Weights of a small GPT-style language model, trained from scratch on English Wikipedia.
Size: 10 layers, width 256, 2 heads of 128, MLP 1024 tanh GELU, vocabulary 8192, 10.1M parameters.
Training: a variant of SOAP for these matrices, 353M tokens.
Each number is 128 + 32 x the weight over its row's rms, rounded and kept within 0 to 255. Layers, rows and columns count from 0. The size above them is the row's rms in percent of the matrix's.

# layer 6 MLP up, 1024x256, rms 0.121, rows 661-674, columns 0-255
size [102 105  98  98 102  95  94 100 140  97 100  97 100 105]
[[ 87  71 101  59 113  55 134 102  98 181  63 109 105 114 184 185 171 121 139 174 124 171 103 116 143 179 100  97 148 130  58 118  61 135 188 132  90 184 140 126  92 134 108 166 164 140 223 155  61 148  78 156 100  62 113 146 152 143 179 120  75 119 165 145 177 136 124 153 163 165  84 120 182 150  76 130 123 194  98 117 113 123  68 141 128  96 128 138 152 156 141 122 217 123 210 115  83 100 153  67 125  82 121 130  93 123 112 104  88 135 147 122 146 121 127 132 108 164  93 121 106 143 165  90 103 144  99 125 152 110  91 133 132 168 138 132  95 134 168 104  98 132 160  96 153 121  94 145 180 148 129 130 142 171 146 135 115 153 121 111 172 190 130 128 134 161 162 129 148 115 118  71 193 129  92 107 128 127  89 141 101 112 148 123 124 189 129 161 156 153 128 126 153 164  98 101 145  94 160 154 125 120 211 154 146 147 112 138 140 145 114 143  94 160 138 150 149 126 116 125 116 159 177 165  96 130 160  97 109 132 147 126 183 124 143 192 150 123 152 186  82 171 153  98 147 121 113  88 135 117 173 139 147 186  99 117]
 [161 157 111  73 137 167 139 157 104  62  98 110  93 126 181 117 142 165 157 148 148 133 159 127 135 113  59 162 121 105  80 108 113 144 128  84  94 112 110 158 179 101  86  38  91 175 133  92 100  45  71 104 187 149  91  80 105 138  91 149  81 130 134 145 139 110 140 147 104 153 132 169 153  82 166  91 129 173 124 101 117 108 125  68 117 101 142 114 113 141 159  58 143  93  67 133 132 140 146 111 177  92 153 163 117 147 112  77 173  72 122 166 176 116 145 116  89 122 143  91 137 201 153  86 152  69 134 179 104 160 114 144  92  54 126 202 156 129  95  79 117  85 138 107 169 143 145 129 104  62  95 140  98 117  92 134 175 139 131 139 107 142 165  97 107 131 146 134 113 115 135 111 180 165 106 116 215 110 171  97 126 143 106  98 128 154 181 130 119 126 170  98 120 216 160 165 105 154 115  82 104 144 139 121 142 108  96  65 138 129  88 156  81 144 124 144 140 124 129 145 147 135 130 115  81 169  94 136 137  99 162 150 125 112 141 108 154 138 101  91 135  99  90 129 139 145 114  89  97  57 112 129  78 178 154 155]
 [132  96 124 171  64  96 169 174  96 147 152 149 193  67 162 141 109 129 122 142 144 227 137  70 146  81  68 136  93 112 124 107 163 127 124 165 158 105  61 149 141 111 167 191 147 106 125 127 141  98 101 113 115  92 100 170 187 130 151 103 128 185 150 125 146 136 141 175 168 143 155 139 155 162 124 102 129 151 104 124  70  98 176 120 104 192  87  77  75 108 153 191 132 123 109 146  41  79 168 106 120 156  80 186 121 169 118 108 124  92 146 105 113  59 109 115 190  90 124 103 165  95 107  80  69  91 122 109  93  88 114 186 133 120 156 117 214 142 161 118 163 127 144 119 141  97 102 161  96 165 162  81 120  85 214 115 137 166  94 133 126 140 114 128  95 125 155 125 127 126 139 135 114 127 149 147 153 112 160 165 110 104 178 170 147 121 106 117 134 123 158 128 169 126 190 105 102 120 195 158 129  93 162 132  85  80 166 145 132 143 112  68 130 113 119 155 153 101 143 108 137 131 133  98 154 173 126 148 110 154 121 122  37  79 106 106 132  96 159 131  85 109 126 141  99 168 126 134 142  95 158 145 140 143 106 163]
 [157  90 107 112 110  97 133 131 144 100 161  94  58 143 160 113  85 101 139 147 102 155 139  74 154 109 129 135 134 131  82 156 133 195  77 112 122 119 133 141 128 115 160 129 157 100 138 167 132 118 129 188 105 172  95 157 106  90  98 165 131 102 106 116 136 155 153 157  88 152 196  71 163 144 175 128 169 179 131 125 159 129 106 121 145 144 113 109  73 152 106 130 114 143 132 129 152  89 125 101 155 110 127 169  84  93 113 127 108 128 130  87 184 119 147 117 111  92 163 141 173 108  34 126  95  80  37 177 100 171  67 207 161 132 158 112 119 105 150 105 154  89  74 178 151 141 116 166 153 101 111 100 108  96 165 121  83 130 194 144  93 125 104  65 164 103 154 164 155 143  89  97 139  97 132 115 168 114 157 164 135  94 116 127 147 151 129 154 107 157  65 136 102 127 149 118 121 127 127  98 109 173  98 100  89 136 125  75 111 101  77 127 170 144 154 135 158 104 131 190 111  85 143 160 112 134 161 153 116 169 181  69 159  46 108 123 109 128 211 157 123 144 110 115 119  96  32 151 126  80 158 213 101 120 147 124]
 [102  94 118 183 123 164 152 163 127 156 167 164 112  99 122 164 175 111 147  73 134 143 110 128 164 126 214 101 127  83 179  96 131 113 189 128 186 143 117 126  98  83 174 158 157 146 148 133 129 145 113 131 113 106 118  97 132 147 129 100 154 113 117 123 179  93 226 115 136 130 176 150 138 168 105  86 112 148  93 103  81 116 143 124 182  97 161 140 189  79 139 130 128 121 138 164  42 110 128 144 153 122 120 184 143  98  94 125  93 142 107 116 175 178 190 113  81 201 135 154 148 125 154 140  98  78  58 128  69 153  98 128 123 152 112 131 110  98  88 142 113 175 128 140  85 122 184 159  89 146 126 131 104 100 105 140 156 175 112 122 117 121 111 149 123 149 127 136 165 151 113 211 154  33 145 138  77 111 148  86 134  66 117 114 167 149  90 102 143  83  85  58  42  95 132 181 139 141  84 146 156 157 128 141  96 163 141  68 144 154 123 156 126 160 111  75 159 144 130 132 143 165 127  98  98 173 174 153  76  60  96 152 136  57 137 166 137 130 106 126 137 142 122 102 160 143 124 165 118 158 131 136 129 138 125 106]
 [177 112 117 182 160 122 134 143 143 126 111 130 121 120 176 145 163  99 153  66 168 122  67  90 180 137 141  96 149 169 146 111 167 133 117 124 100 162  98 112 193 133 135 111 130 149  97 141 119 150  95 205 111 118 109 160  57 142 158 137 141 150 122 186 189 150 119 134 124 108 131 178 182 142 160 105  78 171 125  72 143  93 128 160  45  56  98 126 100  82 115  76 110 115  95 188 154 118 116 107 132 123 144 136 175 116 106 142  61  95 146  64 121 132 103 164 114 114 159 142 129 115 123 158 130 188 117 147 174 161  98  71 103  89 144 140 104 106 114 124 131 146 142 160 132 165  75 145 117  61  75 152 175 139  99 118 119 102 105 158 133 161 121 103 104 121  97  87 174  99 112  59 126 115 166 149 168 146 160 157 138 114 160 148  89 173  97  91 108 154 149 152 135  70 132 162 170 121 165 123 145  99 131 167 135  86 122  98  82 163 134 122 166 117  67 119 144 120 165 121  50 127 129 148 170 170 120 154 159  93  61 125 109 149 112  98 117 120 195 136 166 112 163  94 120 178   8 162 159 143 149 131 131 106 114 109]
 [113 123 150 119 101 146 188 127 138 119 153  61  92 116  98  78 115 144 177 154 103 123 112  65  75 122 123 144 217  74 150 117 163 127 123 140 135 159 122 177 147 134 128 159  77 133  98  92 112 156 147 153 115 156  98 106 151 124 146 143 153 142 153 124 119 114 121 163 112 165  81 128 111 136 106 161 111 133 113  76 142 153 159 134 123 130  67  78 145 152 122 149 138 127 140 116 131 116 106 133 125 174 136  98 143 112 119  93 182 178 103 163  69 153 155 127  99 161 121 133  94 173 145 138 171 101 113 128 139 107 144 130 110 140 141 114 101 125 118 177 185 116 171 167 142 186 135 166 115 132 141  91 147 200  70 118 111  83  90 146 145  84 172  77 139 125 144 117 137 130  80  80 160 164 158 114 107 123 155 152 141  55 129  90 117 120 136  95 153  70  86 161  91 113 115  45  45 164 118 198  66  73 134 153 101  84 160  93 142 167 100 138  90 150  96 121 129  97 136 146  54 151  86 116  96  87  89 104  76 197 163 103 109 215 161 155 168 129 146 152 168 161  96 116 119 196 125 138 120 192 125 119 189 124  91 173]
 [127  47 135 147  97  71 172  71 134 171 137 150  93 136 144 109  98 100 207 145 141 167  68 154  96 138 115  97 145 108 157 124 140  88 125 164 138 134 137 138 173 114  89 188 141 129  86 145 148 183 113  95 117 133 117 166 148 107 157 102 146 113 166  89 155 126 178 188 143 136  64 163 116 148 153 125 106 145 143 104 150  72 134  91  81 131 163  85  77  82 101 141 144 145 103 105  88 168 100 133 152 166 134 136 129 128 121  83  78 117 129 103  98 130 133 152 157  81 167 108  26 121  84  97 144 145 150 122 153 144 146 114 132  81 133 149 163 105 119 152  92 150 137 120 125 138 127 145 108 126 103 130 112 154 106 100 194 125 180 137 119  51 176  97 130 138 111  93  92 127  84 163 107 127 104 121 152 140 129 104  97  71 178 150 124 106 177 194 117 205  57 118 106 131 159 156 169  77  85  81 121 159 126 107 154 117 104 143 102  95 130 175 201 130 143 147 104 184  48 156 159 165 129 106  80 165 181 150 115 133  92 156 165  93  97 117 130 105 175 117 107 171  67 160  91 115 137 130 105 116 142 114 132 126 192  69]
 [118 172 127 143 126 106 126 172 145 141 136 187 121 160 148 122  80 135 115  84 131 111 105  78 136 158 145 113 106 153 160 100 139 179 152 149 101 160 117 105 197 115 135 185 123 127 108 145 136 129  97  87 142 164  81  89 135 134 117 139 133  59 198 116 194 181 111  72  83 108 141 136 126 100 187 173 137 125 136  83 138 161 128 150  80  88 178 138 154 165 138 180 106 148  73 105 105  89 153  81 144 149 103 143  83 136 162 154  66  80  69  87 140 179 187  99 201 144  90 133  75  89 140 144 154 155 119 114 179 178 143 103 124 156 121 139 111 107 125 133  97 154 142  79 187 156 154 146  95 135 130 153 108 117 136 101 166 130 115 177 118 160 121 152 132 172 120 191 139  89 168 119 118 135 136 144 135  75  96 139  75 153 156 121 114 132 131 117 193  82 100  97 126 114 136 120 138 118 162 128 111  39 132 121 140 138 107 111 155 131 115 109 103 107 173 206 160 139 195 133  36 112 138 166 132 106 161 112 190  90 163  86 161 129 109 190 127 163  53 116  73 133 146 136 100 108 184 120 108  65 148 146 136 137 125 106]
 [147  88  69 123 171 125 150 212 143 177 118 131 134 165 150 152 153  28 144 175 136 124 145 118 142 140 110 112 163 104 150 140  85  90 117 122 125  89 151 112 111  88 145 124 101 131  79  89 159 116 118  95 107 148 161 124  97 164 168 148 125  93 110 115 132 119 132 111 109 132 107 119 149  90  99  99  98 143  87 141 103  73 126 100 153 153  90  94 234 203 170  94 126 145 164 150 110 137 110  71 111 108 185 104 122 120 147  72 135 140 126  71 140 120  91 114  71 110 133  82 139 165 152 102 154 147 128 138 137 151 123 127  95 157 165 133  86 117 125  86 136 111 119 148 124 160 106 104 153 148 100 146 167 108 117 145 122  76 100  92  59 149 123  70 166  94 115 170 104 169 120 132  88 129 143 164 159 174  68 115 121  95 150 119 113 120 138 147 154 176  94  93 167 136 172 179  83 175 118  90 108  61 157 167 156  63 157 211  77 157 141 108 106 149 144 119 125 109  57 153 101 121 114 111 109 187 108  99  63  98 185 131 174 136 111 113 148 112 187  93 154 124 119 214 104 121  98  71 147 161 138 122 103 179 115 115]
 [ 85  85 122 159 139 125 103 171  72  83 111  97  93 176 128 156 139 139 106 133  76 134 192  82 151 132 178 158 123 147 120 123  89  41 141  86  93  95  71 171 122 109 128 100  96 126 173  81 145 162 114 167 104  64 126 156  81 139 152 108 117  60  86 170 114 152  43 173 132 176 103  36 145 126 101 183  97 130 117  98 121  55 144 173 178  88 172  90 136  73 124 142 123 145 125 104 114  90 156 100 129 107 101 155 136 125 105 130  70 119 144 162 125  97 150 136 153 123 131 129 125 103  98 129  90 148 128  80 114  77 124  80 122 120 168 128 148 119 122  99 113 139 114 157 110 168 120 131 110 119 122 127 114 102 143 146 123 138 135 111 157 160  81  67 113 107 146 177 218 133 142 122 128 127 139 140 172 107 137 127 151 132 149 113 178 127 131 154  90 191 161 116 127 148 103 163 134 169 123  37 123 169 161 185 238 137 113 109 182 140 109 114 118 127 185  95 135 101 142 147 106 148  76  64 177 163 157 127  72 120 138 110 123  92 126 124 156 139 154  79 121 103 105  91 126 183 146 117 138  93 160 129 116  97 109  93]
 [139  76 189 102  89 124  92 108 134 128 133  83 166  95 116  90 108 105 124  94 120 175 111  84 116 108 142 120 121 117 155 163 141 153 137  85 100 111  71 149 138 155 136 103 118 141 133 167 181  70 114 101 116 146 166 129 118 149 144 136 162 147 101 115 142 129 193  84 110 140 123 124 169 102 122  85 206 190 146 157 151 126 125 127 121 127 135 131  93 140 151 119 117 156 138 153 184  60 101 156  68 151 204 142 152 184 169 130 111  48  88 138 167 204 181  54 106 166 114  91 140 163 134  91  90 162 155 133 157 109 104 142 119  73  94  97 141  86 145  94 174  75 122 129 116 191 127 139 191 123 140 132 141 123 169 108 166 172 138 123 136 123 123 150 137  97 103 156 101  88 177 163 202 115 160 129 152  96  82 127 125 139 147  97 170 161 121 193 116 148 140 138 203  68 122  97 111 185 151 112  80  96  71 122 121 142 100 158 133  57 136  97  88 132 102 155 127  41 102 121 120 211 170 154 107 141 145 162 118 160 105 122 124 164 167 122 143  83 123 131 157 125 108 144  88 135 125 143 171 120 124 164 144 132 124 188]
 [141 105  93  84 177  78 118 145  74  94 122 131 119  82 138 114 185 171 118 141  50 108 195 177 150  95 140  68  71 122  59 156  81 148 116 128 141 198 106 144 107 139 132 184 128 165 129 127 232 119 158 104  59 168 145 134 134 182 164 139 150 124 186 173  44 132 160 153  89  70 163 133 125  72  96 128  70 109  74 195 134 164  99  51  77 133 165  84 103 132 103 125 118 104 133  91 111 135 120 118 103 154 103 149 143 134 104 130 135 110  81 130  98  95 139 119 126 148 131 173 140 143 127 162 146 137  85 111 125 129  69 117 163 120 120 141 171  98 108 101 115 130 136 119 135  99 130 139 109  81 118 139 130 119 141 171 153 117 108 166 113 138 152 149 163 141 129 126  55 177 139  88  92 150 140 140 142 164  70 130 158 100 143 134 137 118 124 101 128 135 135 166 151 114 120  48 185  99 135 152 166 105 232 117 130 121 106  94  87 153 121 121  94 127 139 155  72  92 126 122 105 125 145  76 166 140 166 141 116 100  93 166 185 140 120 165 133 122 108 136  67 144 149 148 130 119  82  97 107 136 193  98 120 135 168 113]
 [106  89 128  80 156 143  87 120 107 142 120  93 123 129  77 136 161 109 148 152 128 109 128 138 119 183 121  96 131  96 133 102 108  72 164 156 116 178 141 156 118 104 135 180 135 167 115 146  67  97  88 119 107 157 144 139 108 135 138 142 143 161 144  87 128  97 168 131  93 176  86 255 131 107 164 118 133 101 107 108 184 122  66 131 181 152 128 166 114 113 160 112 157 120 137 135 145  83 138 112 109 141 110 151  93 195 118 109 114 183 100 104  33 219 106 108  97 156 178  84 153 147 149 202 130 169 127 142  90  70 163 148 115 148 162  71 110 185  62 112 115 114 122 126 181 124 107 112 114 101 122 158  92 149 189 137 139  62 140 163 151 112 107 132 125 140  46 115  90 154 143 115 135 115 121 161 118 135 177 116 146  75 141 189  97  80 141 116  68  84 117 158 140  94 123 138 157 102 118 176 108  73 188 142 136 137 118 115 135 131 127 156 147 119 129  95 132 107 184 104 120  91 103  97 125 125 159 114  99 166 104 131 122 117  87 110 144 107 162 157 143  67  77 136 161  61  94 100  87 141 162 150 104 118 170 102]]
# layer 6 MLP down (transposed), 1024x256, rms 0.108, rows 661-673, columns 0-255
size [ 99  99  99  90  96  92  93  98 138  93  95  90 101]
[[157 134 145 117 111 209 163 156 176 142 132 137  86 133 154 115 119 130 118 154 125 122 154 157 161  97 129 127 137 119  97 128 163 103 100 112  99  49 125 146 182 169  97 157 178 127  97 106 130 114  83  86 184 101 168 128 157 152 145 118 192  60  82 139 121 116 100 179 118 128 156 102 126 156 156 125 171  56 193 112 139 155 156 209 186 147 139 139  86 156 159 144 107 100  79 167 121 131 173 115 111 158  91 100 114 148 140 163 121 121 107  89  97 144  52 157 116 118 130 119 100 184  83 131 204 146 155 130 155  85 117 142 144 110 171 142 136 114  47 188  96  87 136 157  80 137 145 100 170  70 133 127 147 132  85 116 133 107 118 141 143 111  91 139 155  75 132 127  96 100 177 122 131 114 136 110 110  75 121 114 153 163  87 117 124 138 133 131  86 180 184 127  95 102 138 105 174 131  77 133 205 109  50 108 129 144  48 114 162 101 135  90  78  74  95 145  89 172 145  75 117 146  69 149 165 139 147 137 149 117 193 129 115 123 121  81 138 167 130 150 114 108 152 146 130 134 129 106 114 148 135  83  47 115 132  89]
 [125  86 131 159 137 108 210 137 119 173  97  91 159 110  79  90 199 118  82 160  95  84 146 104  80 135 142 129 120 123 112 171 148 128 119 149 122 166 146 128  84  88 131 136 146 128 103 189 157  98 131 102 132 171 128 119 145  79 124  75 193  92 123 103 137 114 109 126 111 127  72  60  99 132 149  92 111 120 163 147 110 127 160 165 118 112 138 135 102 150  61 110 155  88 156 129 165 130  39 140 122 177 110  85 169 116 140 178 153 122 149 155  93 138 130 187 109 147  85  90 152  70 131 144 154 165 129 111 160  76 125 110 204 218 125  87 125 133 172 171  87 167 134 141  86 164  79 126 121 180 149  92 124 143  99 155 107 130 108 131 140  80 108 141 124 126 126  91 188 138 119  96  96 118 120 141 117 110 110 144 156 181 157 145  94 114 100  69 144 126  98 164 105  37  83 153 151 124 106 118 134 103 142  89 170 136  95 113 118 132 172 129 148  75 100  82 153 135 140 133 103 119 153 178 140 133 229  97 106  62 117 121 173 110 121 177 125  80 145 156 117 160 141 151 170 125 113 181 146 205 182  92 123 106 132 148]
 [ 85 101 120 132 159 111  84 106 134  92 107 148 118 106 143 139 121 138 137 118 165 110 148 151  87 173  71 108 140 151 114 110  67 128  57  95 130 127 133 111  84 134 142 181 123 118 100 129 147 144  75 138 160 119  77  51  99  68  67 102  60 103 127  89 114 146 162 161  86 135 150  66 139 163 149  97  97 135 124  71 166 157 146 157  95 120 136 104 160  97 166  97 132 134  87 159 149 129  85 127 132 111 108  74 134 143 106 109 117 145 120 121 126 176 152  74 147 159 143 188 167 115  62 132 102 152 154 124 105 187 152 167 153 177 104 137 151 114  91 187 121 183 129 129 127 136 145 143 116  92 148 121 104  75 162 157 129 110 179 110 155 139 103 140 118 119 162 118  70 114 100  59 173 166 164 125 147 170 139 134 155 123 206 134  62  90 117 119 121 151 147  92 150 184 124 140  77 128  64 176 148 129 136 102  84 194 188 121 152 108  56  92 134 127 140 145 109  43 138 165 156 199 129 133 177 195 153 148  99  90 179 131 115 109 131 154 112 155 138 155 155  65  87 107 151 128 144 174 144 136 129  81 135 168 125 161]
 [111 126 142 130 110  98 147 156 126 124 142  95  93 124  97  85 114 104  42  92 107 150 105 127 111 166  82  84 130 168 159 107 138 139 127 168  95 142 134 167  79 168 188 108 121 146 118 133 144 132 118 120 158 131 141 149 162 124 102 123  84  43 166  96 124 127 111 123 191 120 136  96 201  99 125 128 132 132 134 159 107 165 100 141 149 123 152 116 173 127 152  73 126 118  56 114 157 144 144  68 148 109 168 114 136 119 139 107 120 135 136 185  56  71 165 120 176 179 128  93 137 126  82 113 135  73 119 144 104  84 120 139 135 101 168 140 151 126 192 128 127 154 123 135 186 112 103 133 134 128 114 197 107 111 149 145 170 130  79 132 176 106  98 110 114 160 121  67 114 152 134 112 108 173 133 148  92 121 128 109 123  75 120 185  37  87  92  80  80 120 172 162 147 116 107 108 132 102 109  90 138  65 153 160 124 120 111 109 119 164 137 149 133 135 139 205 117  86 179 115  84 189 104 135 207 143  51 145  64 137 136 107  91 198 121 191 116 124 147  89 137 165 166 111 162 181  82  63  71 131 100 116 138  96  96 131]
 [149 179 146  79 140 119 114 155 151 139 128 102 196 139 127 123  94 105  96 222 145 114 158 111 108 123 142 138  97 181 120 117 100 127 163 105 120 150 104 120 207 118 124 148  95 132 114  89 104 106  29 119 154 170  99 162 144 220 100 190 196 101 139 148  89 108  29 111 140 137  97 111 144  95 149 125  75 130 152 114 125 164 141  86 176 127  77  88 196 169 130 132 160  91 170 117  98 131 114  91 118 167 171 111 122  88  96 154 106 163 134  81 110  98 154 168 137 131 177 113 155  94 113 129 109 156 117 141 165  88  98  80 165 131 144  72 129  98 112 152 174  58 150 104 162 145 142 105  92 114 117 112 154 134  71 150 141 128 122 157 131 122 199 111 137 122 141 114 154 153 118 101  99  72 168 122 125  67 146 139 133 111 109 196 129  85 115 143 113 137 119  88 115 212 114 127 120 159 110 120 111 128  59 135  96 160 114 110 150 164  90  80 160 191 139  93 153  66 179 144  80 115 110 137 129 113 146 123 150  86  86 121 176 134 102  79 152 100 131  65  96 113 134 129  83 114 139 123 128 149 123 128 176 165 140  84]
 [ 58 151  98  75 150 158 114 144  93 127 163 127 117 108  93  95 146 162 173  94  79 147 110 138 152 141 168 151 125  73 111 109 172 140 111  69 148 183  72 135 128 141 195 113 163 141 173 161 187 144 135 137 137 141 167  88 208 132  79  92 128 130  81 129  95 127 144 185  99  82 181 141 145 114  93 173 106  77 118 145 156 192 140 153 141 141 169 146 191 156 116 137 102 158 137 103 131  76 119 154 123 114 144 162 138 108 171 169 143 117 120 136 124 108 107 126 136  42 162 165 101 153 129  69 129 119 193 122  89 116 157  66 112 183  76 183 195 127 153 108 109 153 159 111 155 137 138 116 111 191 143 144  88  93 146 139 170 161 136 135 103 140 169 156 144 109 187 137 136 132  81 195 169  85  58 132  96 168  61  90  65 110 140 140 175 125 154 128 115 116 105 119 107 152  64 122 129 174 139 127 125 118 124 147 137 170 122  78 124 149  96 128 146  97 151 130 123 144 115 164 130 133 144 162 114  75 168  71 100 115 113 107 145  81  77 151 117 147 100  91  86 113  59 142  89 100 111  89 148 141 120  84 162 104 124 156]
 [157 119 129 123 147 164 111 101 106 125 127 127 136 142 134 158 117  84  73 106  95 143 174 137 177 121 157 128  98 123 117 135  76 171 120  80 146  95 133 112 146 138 179  86 130 156  97  99 134  72 161 111 145 128 149 149  93  53 179 152 132 107 109  72 166 142 118 113 131 153 145 101 164  46  72  87 188 147 107 132 117 121 108 131 126 154 142 174 157 129 119  91 132 190 194 105  53  85 127  61 126  57  69 153 144  93 113 185 105 110 131 155 179 117 131 139 151 102 117 121 149 113  86 129 104 142 157 169 121 151 126 149 181  81  94 159 110 155  93  84 103 204 162  98 193 134 114 129  97 144 120 149 111  53 206 142 135 139 153 145 120 104 147 142 120 103 110 122 128 114 181 163 146 139 102 109 103 177 121  65 144 133 129 124 138 164 134  93 127 162 127 107 166 118 215 159 105 170 121  53 162 128 223 149 125 163 125 137 122  78 139 137 134 120 189 179  95 108 166 127 135  76 137 110 173 177 134 126 145  67 106 101 139  77 123  97  89 141 118 114 116 115 157 128 116  99 129 160  82 123 143 178  65 102 165 133]
 [125 174  82  97 142 123 146 158 163 146 158 135 151 103  72 154 101 107 121 139 109 152 137 123 164  99 158 145  99 126 141 128 138 130 158 115  82 147  78  84 159 129 141  75 133 129 104 159 113 121 106 129 153 159 173  61 146 133 136 110 137 158  87 119 144 182 151 154 112 148 166 166 104 140 133 108 137 153 131 142 167 180  82 131 122 110 164 116 165 169 131  78 107 156  82 109 171 117 159   1 109 133  87 149  98 169 203 124  82  79 143 134  85 168  93 167  70 149 167 109 114 107 221 125 155 111 179 106 209 145 124 148 114 120 120  94 108 194 117  94 154 147 136 130 123  82 174  85  91 194  90 126  92  98 125 134 113 119 143 118  83 169  95 130 112 103 193 126 155 144 161 143 123 121 108 177 186 139 117 134 154 145  69 211 130 202 104  93 114 177 158 136 110 133 156 116 151 159  83 106 181 152 141 144 157  96  92 126 111 145 134  90 127 142 156 141 157 160 159 129 121 120 166  85  94 181 126 105 176 149  96 121 120 161  86  93  71 119  95 143 131 109 104 126 215 121 112 151 118  95 141  91  65 126 128 154]
 [105 119 144 123 160 158 123 161 121 138 203 167 126 141 124 127  68 108 107 123 124 105  86  92 171 169 143 139  73 126 130 157 126 130 137 149 163 151 142  94 189 159 151 170 104 114 142 105  79 126 107 103  95 118 129  57  79 170 145 137 139 137 203 154 159 179 135 114 103 111 159 143 100 131 106 114 140 126 144  90 155 151 159 133 135 155 132  92 165 154 104 133 100 128  55  69 148  50 163  86 160 130  72 132 107 159 191 128 161 103  98  59 184 119 179 108 154 111  56 161  82  82 146 126 187 170 137 135 194 159 155 102 112 147 140 135 165 123 126 105 136 168 113  86 164 155 153 166 107 147 166 132  93 125 151  84 101 111 111 148 122 135 126 107 119 172  86 120 154 122 154 171 119  93 103  82 108 138 111 148  41 153 141 134 113 122 156 151 189 143 170 100 142 144 140 143 117 147 127 147 121 141 147 131 146 135 110 117 142 180 124  87 162 127 136 194 117 122 219 160  97 124 149 130 102  93 104  35 137  89 173  74 160 137  67 192 129 164  79 111  86 123 116 133  86  38 145  94 116 131 115 156 117 176 113 155]
 [ 94 119 158 144  48 142 134  73 105 110 123 170 136 149 109 128 141 122 139 126 114 109 120 137 161  98  88 135 104 113 177 111 153 174 132 111 157 110 173 140 158 190 126 177 242 136 127 187 112 121 153  95 136  95 112 155 187 143 127 172  74 117 118 162 113 145 141 137 149 174 162  84 101 166  87 160 161  96 118 131 100  93 204 116 153 136 198  80  66 108 167 135 111  75 121 135 157 123 192 112 116 159  88 142 124 124  91 199 176  83 138 126 181 117 150 119 161  73 125 145  83  89 141 157 176 147 116  85 130  99 128  83 146 120 150 113 164 139 127 140 113  77 140 104 110 139 127  88 137  80 114 143  96 141  86  92 147  94 122 166 138  94 162 197 146  94 170  95 127 168 157 105 134 176 122 130  83 156 128  90 168 119 150 170 161  69 127  87 137 109 138 147 110  90  76 114 177  80  98  71 138 154 147  84 119 134 102  64 151  51 154  86 104  91 111 134  96 110 137 116 107 134 129 139 172 142  98 158 123 140 133 163 113 161  99 139 135 113  93 143  70 122 149  62 151 153 148  82 144 114 139 132  97  82  47 109]
 [119 143 145 123 129 173 121 122  80  71 134 138 181  57 149 133 142 144 107 110 127 104 119 107  86  86  94 124 112 134 153 131 150 176  68 142  73  88 197 121  91 166 105 112 163 134  73 191  83  93 166 144 119 104 120 167 179 164  97 132  70 110  81  81 128 110 126 179 154 134 169 127 164 197 100 150 149 132 113 142 129 145 144 202 113 123  85 148 126 128 139  73 147 191 187 116 107 179 113 177 142 129 117 142 124 128 113 132 172 118 101  94 109  99 149 134 139 152 117 115 130 110  62 138 130 120 116 158 180 138 153 135  87 120 148 144 142 100 101 172  93 155 113 108 142 106 193 199 134 118 158 171 100 116 116 115  58 118 142 138  78 113  88 233 174  71 140 128 121  92 110 116  67 163 158 130 127  80 129 113 133 148  90 116 148 165 115  82 181 119 145  78 110 166 149 118 124 131 113 190 134 109 109  85 119 107 155 161 126  79 181 101 114 101 131 118 105  98 171 137 175 136 110  82 145 123  59  71 166 129 175 112 100 161 141 121  72 108 130 179 169  99 149 148 122 107 166 149 169 136 197  82  95 142 147 118]
 [ 59 165 108 127 133 141 116 139 147 140 129 207 139 109 120 154 126 173 103 122 106  98 123 111  96 112 133 151 125 169  98 134 107  95 124 193 160 166 153  88 106 104 168 146 107 122 141 160  70 169 131 152 192  87 142 117 108 128 137 193 151 154 122 111 145 119 118 169 109 167 192 143 106 138 166 127  88  58 135  57 135 112 138 117 146 126 136 124 142  75 106 125 157 126 116  96 108 189 118 119 127 132 112 148 115  87 197 152 153 184 138  72  91 100 108 138 150 130 185  94 146 101  85 139 169  86  94 158 166 118 165 104 163 119 103 168 132 159 132 162 135 144 143 141 157  43 190  89  64 117 144 143 124 125  86 149 110 130  75 150  92 173 126 145 115 128 120  72 188 159 102 132  55 111 130  78 103 145 176 173 141 104  72 163  87 132 204  58 160 122 117 158  71 170 103 115 162 109 163 125 181 135 172 141 149 153 120 102 121 129 118  83 138  92  97 135 170 186 168 183 140 111  43 108 149  96 106 137 131 106 148  83  88 128 143 132 123 112  95 120  71 171 129  99 129 149 151  57  96 126 136 123 177 151 155 130]
 [116 130  87  87  83 175 138 111 174 143 143 139 121 151  81 194 127 169 164 100 175 137 111 114 129  64 168 220 130 138 129 128 167 108 150 192 114  79 127  91 200 130 141  66  87 133 179 143 153 135 110 111 151 138  90 127 118 124 128 118 101  78  94 132 147 162 152 118 163  85  88 121 184 107 157 164 181 125 120 112 125  61  99 169 154 156  90 190 142 135 168 166 174 197 131 130 149 108 132 126 151 133 142 113 155 171 113 136 107 123 124 123 139  43 132 150 196  71  83 117 133 105 139 125 140 130 118 151 151 107 155 174 159  55 142 138  93 157 165 148 188 120 113 174 123 116 130  90  54 100 144 139  85 151 162 111 129 158 152 119 155 120 124  60 120 142 169 146 186 132 181 109 107 111  79  79 112 174 187 105  95 171 147 152 103 164 124 122 134 183 128  90 118  80 156 119 134  81 140 160 102  75  89 144 144 158 142 165 117 105 166 122  80 136 118 112 153 153 134 117 148 177 102 101 157 167 100 121 148 182 162 107 169 121 126 111 163  96 162 198 111 174 137 141 129 196 136 125 140 173 125 127  92 147  92 146]]